{"norm": "layernorm", "positions": "learned", "init_std_down": 0.00425, "beta1": 0.95, "weight_decay": 0.06, "schedule": "wsd", "dataset": "wikipedia_en"}
Each number is 500 + 50 x the weight over its row's rms, rounded and kept within 0 to 999. Layers, rows and columns count from 0. Numbers have three digits each. The size before them is the row's rms in percent of the matrix's.

# down: layer 11 MLP down (transposed), 896x224, rms 0.128, rows 195-209, columns 0-223
# up: layer 11 MLP up, 896x224, rms 0.115, rows 196-209, columns 0-223
down195 093:453496519519589433477449529535605493537481463520440521554475490454386482504560468483468440464483542576534583487544497372545444404461479509562484509464380506489465440541508511452579442573544564480507530505468500435436500391577556445467512550527476495519452512543493484419499524400438505481421413425532530529469458473389575490486538463459438501487472514564447429476522462575481494465469486550543542483486553438518524487500423478447511546469529502516480531480573593490579441439523508561523502491430581408411474473501440421494459504581691544529474428545426447521458548595546543488467499501446507578459510481552594519472491579497515521428480568508584502484476530530585515556553
up196 098:470534525453554549553509562579451442481509585471434508561501475520546435554614511426446466485430472471486448423581482480498567473577430546505473509441586526491476481496503463557527534439452521516472468590583394495456455498493441405594454467466533527531426502448453499524412514561508416566506523490586468665484481587491452492484519509502546477503517504439503578507450438509501574575587508468460455465549431591422519513538492493520495393437555571549546508525547479512561517592536458455443455582533495514432487473564424396559405454481518519465471469486453510523474546508582557483525535535473545543574512421632476554568476483545415506480465564532469545476472483466470413557525
down196 107:422404522518544513491461583503514469546537488513486444528481445476495566506576478577531452482490583552487561571542405457534519535510527569461454465477518536487560469538476375495572540489470493501601465464494499519482510517454493470493423521565498379503477515495407454520400471598410523472407512481498485563474577524461502499600536478562374519540570430467557505408536454433571502579475470444557521554437473522424599420538507521491516497464439512532446476492459533520555562446515466519441551597481499513425452488517452623562554546514503489550468541501466521455423463532527568518471441451406477569559526504575402539475478516506553540504440513479649438512425486510507564436605
up197 097:566433522523502500512521538557433419589456544472591436541552545517643526514392439518546517534401484590552448461542472540472487502519422457587535472476477462595603535621477440475561457436438497527489538526467550469637521512580489553505548573478476529531557568485500521494550504510475456558557477485475562432470526529475487478440465481454522476579548386428441523430433578530548477517560474467488482506536477459526473421498421541468503549400577473498439588487545584484544519530499508479569466483631500553494452595487423461594495494436469494399462528471566508515527561430473482480426479495532472546486495473552476438442591465514483559450443452508454537524499542535546437554454
down197 095:568515522510553494506545447443571481440495454479422496433504554450496473554633486502463499548452539562433550521468552487495369466462477479446566465515523456429513477509503460461457503535504493538462457542557473474377559417633460550442477547432554464503584484393525510440509472531458501522445423467414425491503553465572522446502471597481565491570495493564495512486520552460530479490527473470533461492453409511461564543432467408506461542411552546395513552570419568491551464485452457597491460521513412433543438502607480555438554463470509441380566507478484503482502567504570527482410473589611453547503580473458468497410561558566468478461550496448518549494525507487543504440458
up198 107:469548566458451541552649566476545511554449470573532470422480356566478480455534488421500594487617416463501524519509596479529474475460555441460459521522494480518430623464535466418452476493511434457458508486542581491389558421463474494516492514491483532580508546535485544587500439445455499511541548519543445477529445537430476582435557425434555516465583433458495451520398480481562590488455433536378519482597485584432462558528469570438510465521505508573421446519450538519447543513503523541462517512513477533520505468581482488538536593551494596493483470539534522464533542487377550565515474519472495419552456480441447532493483510489563538493445595524497498413501482459464537523552
down198 113:492503515438506498512451440529577473543588548502542442465456401505497540477532472446542551518579462556489460501538555514584559466598483502529561467497529522528526474441545516553502526508508486519465529538501538366560609506396444531389523422447535412513607540436594480531597444554449513451501579500534524512516500561373532449418501459546488525480474531502521540560585590535480464465532447497510518479512541468475468511543449506444472450425449488527495489533498528444560434527536454512531517422412606376512546465474463545519560487579574430495498524492480649488479462488471487459475453480436468525528561498435515545527457492519427658510558495447423536441449556442534405423501
up199 104:484417561501417467366493511488486349521495436518421450508475475500520551515478487311551495577464457546547501533536473438561531418475457509534515481550443424563471500429487550525583558564491574479490520486472373603537491501605505614466559570459474446593528454536515460497489419485517472474531472520453477470468450440511519470458577525529490490536651525362528518506549464460509533543444487536647528487522466511460603462474544532536447512499473485558444480481509481496529512486486571435455517442510441482535465533491448531495533535600496466477471539434470487494427477465510386483520548415545494434543518458527457549391531493466504475475485559504564473525578542568519490486472
down199 094:525414580441442499511516403524591466497436470511551497509459465480508539482488549588537516551504520486511470522553531483507579448473485525506505446511528470619598424591533473459502412427531373488638460498538464491385373474475460558511531538553578461556539505447481549478448505533446536451556521554458507517512468423465546440444512443504532492522472455495526548521415558495446495517575498411476461493478449484478495460431492537480521487557468530575589513488539476525496525441450418520504515546553477521487514562519553575450532527498441466585528500404609553568572483424567369488476462541615492542525420598513492542589416566510541564550504511445468411541532487496546519440422
up200 102:477423486447641517483492524442448454473449481603569492548465505508514446472599371411542482555454461474555510468479409488496438538527543555504409499499555486473555457439504573563576447544623521459635490488408530465548533508577543416488474468523516480463532572523453477511516582511456492499554505482458610531570476458505498511498563389440408534542517548465492535504496476494467497526479448506431463362564474570482532572553495441500454500545447515571435452609445471480520510584469527512448547497555456491580475530465488528572472526425481479464556496485475527510431546495426432423558442462538491531409477490430551501505535464623478565470514551492480549422464431489463528500422
down200 095:474508412404482527455539540491586462493458531435447489492484510428548590538482578547515539469460523578477401525466526536436458522549431527501441399471525533475505579505426517491402527421620456514576448530563573415464543479463485435563558478454539477543478438479529479397536496474506468433482574490423546619463478478603484450543595574486462539506470444541497517594517537569528460505536493595542520469477491492482468373461449592523503502473471462414537417463418486472512546547522555444546418535549445434537412538473540408534520499523553493516515516459533493479477535506483465417570514481458536530530474491464393530505510473527437423486535451544585387445427534540456563432453
up201 112:438390560585535565542467532498517538463458530497489483510538482526554592476592480527483517451478471473462459554480553508557475458502525464572466478431459559542446498445578470397381480468567578518452534524485496422441544558391513523503537562513499515477506483514534429519552467559504497384467507466484508611476489428380589499433494429421527534570491504533529510554598478442469510557513541470553468547480527546551424515446553567502545511551458485590500441601571520413443503414458462423516481537412494501475463451489393529510580512497492488445466450502474600507506423623539539497545489522351480488465571486554430453500525594550483532449421488531506496533508500513470509385466
down201 115:530405472509420482511482488448488578482528501558418390533478522534512591511499441427445465458482481487520506455484433480525540487487528491551370542560514541432492540427530528495482470565602543528550542477416543405506372598445443600552458444449472543595545450555477490566508527525510462464504503498481464508512522463445557508493472367630478481497580638498531550477443487536500451521557604536467444475540462568586459454480545546448451448507575490546511463488469499505467467519476533483562516465486552443459486580592448429501494519536515446506475498511431471428466497501492476416544511495361506467430413554585377532450563491485422508529507466436464462431511442578500524480517
up202 095:533561476465511499508496427493607525543474516485492452469504502517497576405562562437459490562579515454532439418507503550559553471553530473485455559538525669466512526500554452461479572528463515520535444497579496524523439539515577498352485474493519496565486478452535492430508501582466500498588466459435436508534545525489473595484486511493447416539533472497456421477482453607492581484426566447532496539406531518499605409514431528574501457582546523466500531558518468516547486443451529518518618486534506552498512499466536534545485536528559496455466585526596497414372526508606400568528457480524559406377602466546478554459443579554456520485573453533490482508494531484526434461478
down202 098:461434496542501568540514546479403517478499509541393510504489341506543564539422500498428420475484513546549593515398552495449553470453498496612577456497579470503460529396440530488453485465569491566467561505393576424496524495502444526434522525435472483462561506495510577575468480490563379476515396465630504543400523545531431497490453528600527518516505445464514531500523568552469494451488478510548491492507527496529482621548533439452395518543559492534544412460449522447606500545528530547535556512527497485507522529571536475499547418498411464533487483539464436469505538510518405475598478481521453541653513484537541470483445442541461518531421573513443520508487493537537462544440
up203 096:598547480426559459426559482452517473461496577504468512475501551494492469552352506466543512480499414481489473602577545462449501393530532460347499512478548491489494566562541453500449613493476562457502490483481527571503540521448533455528461539494505484503546479583587497432436476453435500489517458507439444538550521649477524509557479537538560516445457516529504447436568418516438474589529434511499430496472507459435494499440492404510518530551554558523494415450408473434517573478426538527500585543516410611421352485602523464539474484565445485557538597476489540502499524473472549533551471444522531450534590493509599530532500459504486547497543478604502497516466477442508563556476
down203 104:466515514617452479464488444539586577468534506430429522578549493458575521523517474409563595511485532485456516529403409510499566443590460494544525486413487566494558558522424474540383481510470415472531549557476512525577483477423451550453497523566521379456520462495567429519491391464440520410542509523439480558531484521530504496460518459473436544483509515417471477586521434503511491513493531568368455521563425402432479502527478459507478440431477475548531418367530479467475478582498503483549479497484502475480595596542525464503467515452497584466524537561590519554478544554547572528551467500571557435583465492527538493489465484467572547592587463427575449568470475494505534451511
up204 104:518486499522516435474503543474495486501542422510519512462596534402582546517493538450602528419428441517538530448556456434523462470475476546449530451482445447550460581489504456452556464490424595508504598550517445429532459475552500482501467484476451526515475404399502497528450514542534529518501566495484453544511499560437562545465510556592499498539526541456480647507451527513494578566583491427445629467471394449506484478544423530428547578462534534583497483459483560564491507518456452543481473468410566479551498505464419560492484451533539510505530495522465583419457577491370442492408457569503513450480506532556378535444504531536472415352574482460541536458592494457533531540531
down204 102:425457617511544493532547483442551517543475444476404415436467513539489400522476433562439533462469458503447509432435455568560540450502470570500447577497531519508554498575514598523450496450573526436462510531494538512448392563485529468476533495539583568407498556522475476535551500586440556467444572524508483502464462459499480570542506546475614476464580542401439441473598507495543567548489539542496511464539425507465433527453498514481564429514394514477426582504494480455574463469509622476479459454485560555496506490487521594411557522459471547428491508519464532382382504505509637575432474496439469423487551529548566471450495480480619465499500503534495415477511520555473455496493
up205 113:419537518506498431551565508541537496455407498557470475497438460429536568488539501516531520482555500367519445530554517520436540570475464547561533480470492479429487558535388498468555511461488492527540524554526403613570582490482521486495421445494437517547566521535447484536503385528455434403571531540522528512523487498551551450493407525554403534542503490494568406462436451490531472485501542481558468566470549469517427581495461596463528455498505392621560485419480491537584565506498416496436504467544615538600560427535455541521552533465444489343452534515435462404526506482476538538442500473468512400497562488521439541541445497539537445570459540474565498533446568524514526484487
down205 127:521365424504528508508468453452492506638446457449517493518542516508437500511590534502504385512493499485479555531508511435462541523494473449504527520482529463555476495450634506585524476473513530529402426435538580436482433485530548500473553573465577574460430534470462483424544508478535542563533372466426479551557501529486420567549521374476542465499456485485489445485503574531549572446447560455402499442451491468481587467457529492509539529552524585442499559530509550517412524497524516476514458545381474574452525557574499459516509424546484508512493445490542424602494542463520338490559517511503500499443526484479510379522479542463511466451431434472573540549549465415484496571600
up206 097:496503441524496551449454541492419439571448638511512476493539509488490494535558521442520512584471499544574473476425530451539539523465540368533501533448475394472426509570526550554536492524485523524499534514447632503580498499522428425596498496504511435476476542472491433518623469458493505539537549464492452401520505526464488570503488499484539449504530432432498512409510547443455516435511467567535461488453445529529483536515486428423501398491514450491518456586509445387533576425534583505499546606501538576493440503503466487491589496477499433450478574568549490506436432455511551583567607336477539486467562501501522401544499532454459447454588585474484546543403539486498464518439
down206 094:521543467594418535514575534504561525522484474477554409364554531531547474559513493448463429418452462456486482459499500515549531459456501437489510514560570458559571415417420473466517506506551466433456498484481499456559546490557447542535461541459462507449556471482447512473465522487539562455560528500509472587556483521605496470513509565464468575447499504458485503526541540479573585509461483499515407432529569491492632484430466443589440597530600491477479467471459432540605486486471535388534478497501542520457414511500501435567547500434478525450468522582486465525544421578505498517503407534497599518559426466448458507603434608588550567613574523507430515553551433451461471490441
up207 104:471467448430525451397506459380529445572503523570459592505346462457558490570456477492460555396502478508605468392529446422462525459501534512478526462456507484579521502544488451553533477509570574529441501587572419463434458363495513536568547545449396537497475527517579428560593500483543532550453579516538498524516597564480492493500545541365522454573481563563472587505523462504500525530413500482590447492506517405479490445459429445572505532505519539530569576535551501501471547502479577428510470540557498491463505481439447497524506524541503541550578463480485450454570543512471506438486545475470523574473547558564500439470469457509641478512538465450503548481518446495453454530545
down207 107:520454482417511508492542567462535561488480554511483397576516491534478508503499496573598542499486484435459375517479516546573480514466453475420409474515534396528467534512501508512506534537538444552484555458514395515495469534494452410583414559455557497555518518412474475517510604372451519587542532519509562453548550503628590411491394531555504472424517537547501481419517417436558522518520553486543538634524506548422517518453530432523492545501619595471536535478581453477529463481508525476513419474531470539538499477538474530483475519492441463490511476505460482534443509379455603523464509471454570537453478603546462449525492488537515464507439567451638472478600459498478485425486
up208 121:482463458498498496595486482615455563464471504508541523489483520481507561447558457520488502538581473602462504563421634424544475440536505536434574484541489527506459426445482485567475541461582488504474617481519472487441561576548455491527436519535441525466479480370475412457445517493383483556495577495502477528407540401439465462470489513439527437514490607551508584553540507563442483470514527512539479537434535417507467536509569466511499529524471433515439382546482526368432554562571496478472535482437506454496474571437485555486532536445453435476509552518486495505590512589541470458539418541453508445522546491553484542408486522607474521425522559500515436540428624536443521433541
down208 119:447464480496446537499545523546457503550478557498453482567545568507491598435522478530575446578560415509532497531450540419472498481529487493532441482615505511511459387561472534509365518509512448481505477488584563575432544563504485544461509508557448484478491559472455470454446454458473505516459524468507550562482441505512526514416522510535492487488582489471546501551582381502528345480457512537509493521575532555478564509512552552536569464530485521489462554511535563530520567594532436434533564554401568387510515474560494498600428545573414586528639563551453451466483616526462431523578459468625393494481458497555467541499574501469425528517512481516473426503461566504462534491526
up209 103:476495409460518506593513452528523528458492488531544508468426550511439553538575457507533517537550476533462453548521470499428549444594491527550607505504512580458587503520510441486476361471467502503534454543509488479500435480501463496576414408524431555580532520526469473471573471580389581533456408505501420477583463486490418544420477522517437465493511551554526499353524508577473445520523475550457484496487485405503477512532425538417504504528504545513468578450447488508421477483513470512473577456595544394495513458456444471567554538504508552434587494447539486507546464539482539504590557372491461418526530514501445527561580562439495447498560485574451447401510516474406582464606
down209 098:407406477415489494499545424468634504522553479476530473500570532532437500549514534562484484513563442505592531523582590499543555511581427447482506580439523524511542500489451499469558564539513488554513553450478538563486430484482561542538451452483540502487564436483522486400472469523488476494485475546508555442452484467460510525525544466521456431438475490480565474440523541495472533385475546448469475404509551388486442445461497537364582499504520399570456411466496493565434478496503407459513546389488536419448520471516474503489509489606451514462414455564529490517596461486557450486502421380442523538511509511546598419554470449421498450594537606489411491548495495434547584507499